config.yaml
head_dim: 64
activation: "tanh_gelu"
positions: "learned"
attn_scale: 0.125
bias: "all"
init_std_o: 0.00364
init_std_down: 0.00182
warmup_steps: 203
decay_fraction: 1.0
seq_len: 512
Each number is 500 + 50 x the weight over its row's rms, rounded and kept within 0 to 999. Layers, rows and columns count from 0. Numbers have three digits each. The size before them is the row's rms in percent of the matrix's.

# up: layer 2 MLP up, 2304x576, rms 0.0162, rows 910-935, columns 192-239
# down: layer 2 MLP down (transposed), 2304x576, rms 0.00569, rows 910-935, columns 192-239
up910 066:495539499566542454560500527543437462480479445486437570467537507475483503612537560514433533445450455516462442574439553388495452506480444476497486
down910 069:587527559436551575529504516491475486516463447478603539527476460621470499470512504519575496556482539508523540501500476480457566469396501491463517
up911 142:537471590553546501518559608544468395493558532483482513478452495408514551542491554532577485458417540497507493517583441422469602500489519402507495
down911 122:553444454428484510510423452518497440574457363455451463522487417497476451486478558487515510478499515417489552473450562488497470535526505510446496
up912 065:519547445415556574505558429481531445498520549480513557459495507558457531478478576517556572512505530456546521475459432552511470485536530537520512
down912 066:474480489566451495376390540596547518510488522537418487506532492414501495533557483484438539433463447461608543524563457457538457477433529463503374
up913 070:547586451500506484456467470472611544523509518498457499548486531523547491460485627520463533445505530524532514543477521433553530477482580520477471
down913 079:528423556492571437497495536515412524443537499480501516488582474428479512486543591518540445515488456503530563514526454554521426475528476519527538
up914 083:558547529567551480483503402568493457496556453512430566520480514501503489524535459506507536550528540519593412553578494554526492490499480397493427
down914 081:538517532509464453489492520508489511459596490517450476508564568529505514448543490482571502450522522580486529526491503446548502544475498548496525
up915 072:483426530442569453537545434448518560495563473534488554456457472570540517417480537545510486470445522458410539422563532516411535458473556558498525
down915 077:467434460545440489472476535510484437480434560381541524554529430529530566557506480484531527464587465551537431528412517553563512523532410533559453
up916 154:568460532549486515477410467557532490492551484442370580499442502441516504609526482493527440500534552421501503561514491581375492463494516529492474
down916 137:517430544510505476542543465513571513460550521554412478480475498485511492559517476444586530464522520412488463537550537480503498430539535494542523
up917 150:406506461535565580519508508511489427527577512521510583448501500468512471576445383400457509472440484519508594516463563479461514435582489435518443
down917 139:526550543541469539582519454563531552496445484549476449460476490507466480559575525507506455514363494580500462407507503528540464555560459451521513
up918 128:490501563556478534531450375401493544432565511559563486502482504515440494544506516447611501473485462541498467510577510519363395456523461507515409
down918 123:496584504430536518561476547483459522494432498488579456551434493565403465481501553534471544509445486467558500543525501473484518534543504482417559
up919 081:621466512485491515555584506437471523380570527499544464577521538462517494567568490451525562564533552464478435465500549553504431471555610467469576
down919 097:436517454375503449574516428508544526532388491505537437492457516556485536543441505570489517545529471596497455486490494459505461535513490484453499
up920 165:460453531474602518561483401475447487503504478465331503430504476443499499561420454541539547482471462503486564572442524496443497605406445465584533
down920 103:530508600423551442515526549505528513514457436544596487458542488561523498598418545466487509520475483426431367537535562375453439516547385456493403
up921 073:571516421514547469528558424413581482374474590490483484536459494558573486386543465568480527496534553518459550546502537492471422474473449601404458
down921 084:582398512510525472538431464555501459514468424536544484443447520449429512517469450479513455460495546434495482416473488539453577571451539505611567
up922 087:516489458551460419451505468552523446581464588498584471535512561564531526543472567444444536531393561512449545440553494474448524500428550488444450
down922 073:540511536494461520474489498439474477445462481485561397503519490605500514489538424489655514491547494481558430466410631417489460493511518514458550
up923 070:441491454449400462497478491506582523617530583507461583483482452572493510528477519577500634572521610499497532404470501416506505544569415538490483
down923 079:495454466552582582532451474407462473377400455467438377509538624420488492495570422399536502498503407493556506562535580417539430499461541461513507
up924 087:546442530456521535483463502488503570470571480463482565448419443569540478547528529410576542470485590592482434573467616442517459449521468513490460
down924 082:486517537507422566521520498550496516541468480591487431544564535433538463500519507487474509540535515496530572521493482487584482471364453448542576
up925 076:439498414512621512446495382504479478446484526583472447537566510542510478543519412481515511407495462464491473493382535552502500375463553472536477
down925 093:416464582537441538469551413437491489438508446457483573417563573504429499420504562466429472526538527510524598432490446485449466595416388525493547
up926 073:498518515605437436358486548513515512504452501534540565443467508500538449599466503461423413623603475530463470532510459435491547509548402533457543
down926 090:554499515443598506538487537436475504536558411489456438565488452555507490463530564605593604488460560472563449490471577550513478498458557477452498
up927 079:544556517462505492621538548398497408503527488546425467510455493482470451516543475502470520464516436585499501433487584434523581453391528525460456
down927 083:410511538477363570480456476605571655535567478511494611483577487465478586506457476560574437501466545513484452542482560548489512537477443559585469
up928 192:583495445488536472559406526458533464542480481501510432429493488446502507486493541449466489477523498471466561557449622487516496460372445527468494
down928 184:491528520511485533534373496490603494463447586469639523483477466497551506547525535464441494531507508506505544585509462532563557494441476548365449
up929 078:439483528509495509559504442473555575489521589538528501473614505417591525579496526422490459478537512422468431496527387522552488513520505505486527
down929 084:453526424580401463478557525458495437512393497482493505438415509589392530517479512597491580552543574572451529466501600489464514445530450508545483
up930 071:482543491492527471473476580545551466398501544456464556475552546454528475552536418502435444521430551503399429548506591425404499471512422461458516
down930 081:454533432518535559511530471517460476523487505484587522538554516517541516475530533446544584476616515483486496456466458572499528551498608461555476
up931 164:542489543500544602482513431543488453482505492451424426475519511514496560506492530491543497453463494482523573564452561534520531464472498388502511
down931 110:388504529533492533499538562487552463470529558478535511532614575547548544569476485501538462483454461469483492619499465369483487435433435477477518
up932 066:521457498548549551460588457533472505503486554525536477428493468544442514506573546430479471544447518528465448565497446481532507462453416563588386
down932 081:528535487438478476489583468481480509496585465462499548548459551461561450502505449401444489556546437508577516439499504475497476442513421547415620
up933 132:533430477513574504466501582498432458511513558411537449447471414489635475565516432470544483519492561508513459444537471528536398479549665390569433
down933 119:536489475462557511500407405458442562539413462494452560397495507368431493428469474511448579513504474550520420450450505508529513461475458511453562
up934 065:487499561520490495548461455463494443629511456490485543486410464549494532592525554559454423403657486408431482439494471563430557536523521510492550
down934 069:530402531429518509462558436581507490495590509466510483427555489510490491562477528548490493561437487498537441491548524447536468438497554538546503
up935 062:519515554532455468515527354438589510496485487454521444585543489452577549456467440506507560455472507660353452496405567519447594444504477540400495
down935 064:585383481474517457522591557544451476603442457520410505489536503524399431601519511428408551391521491441594499548576498570488478467497573531494453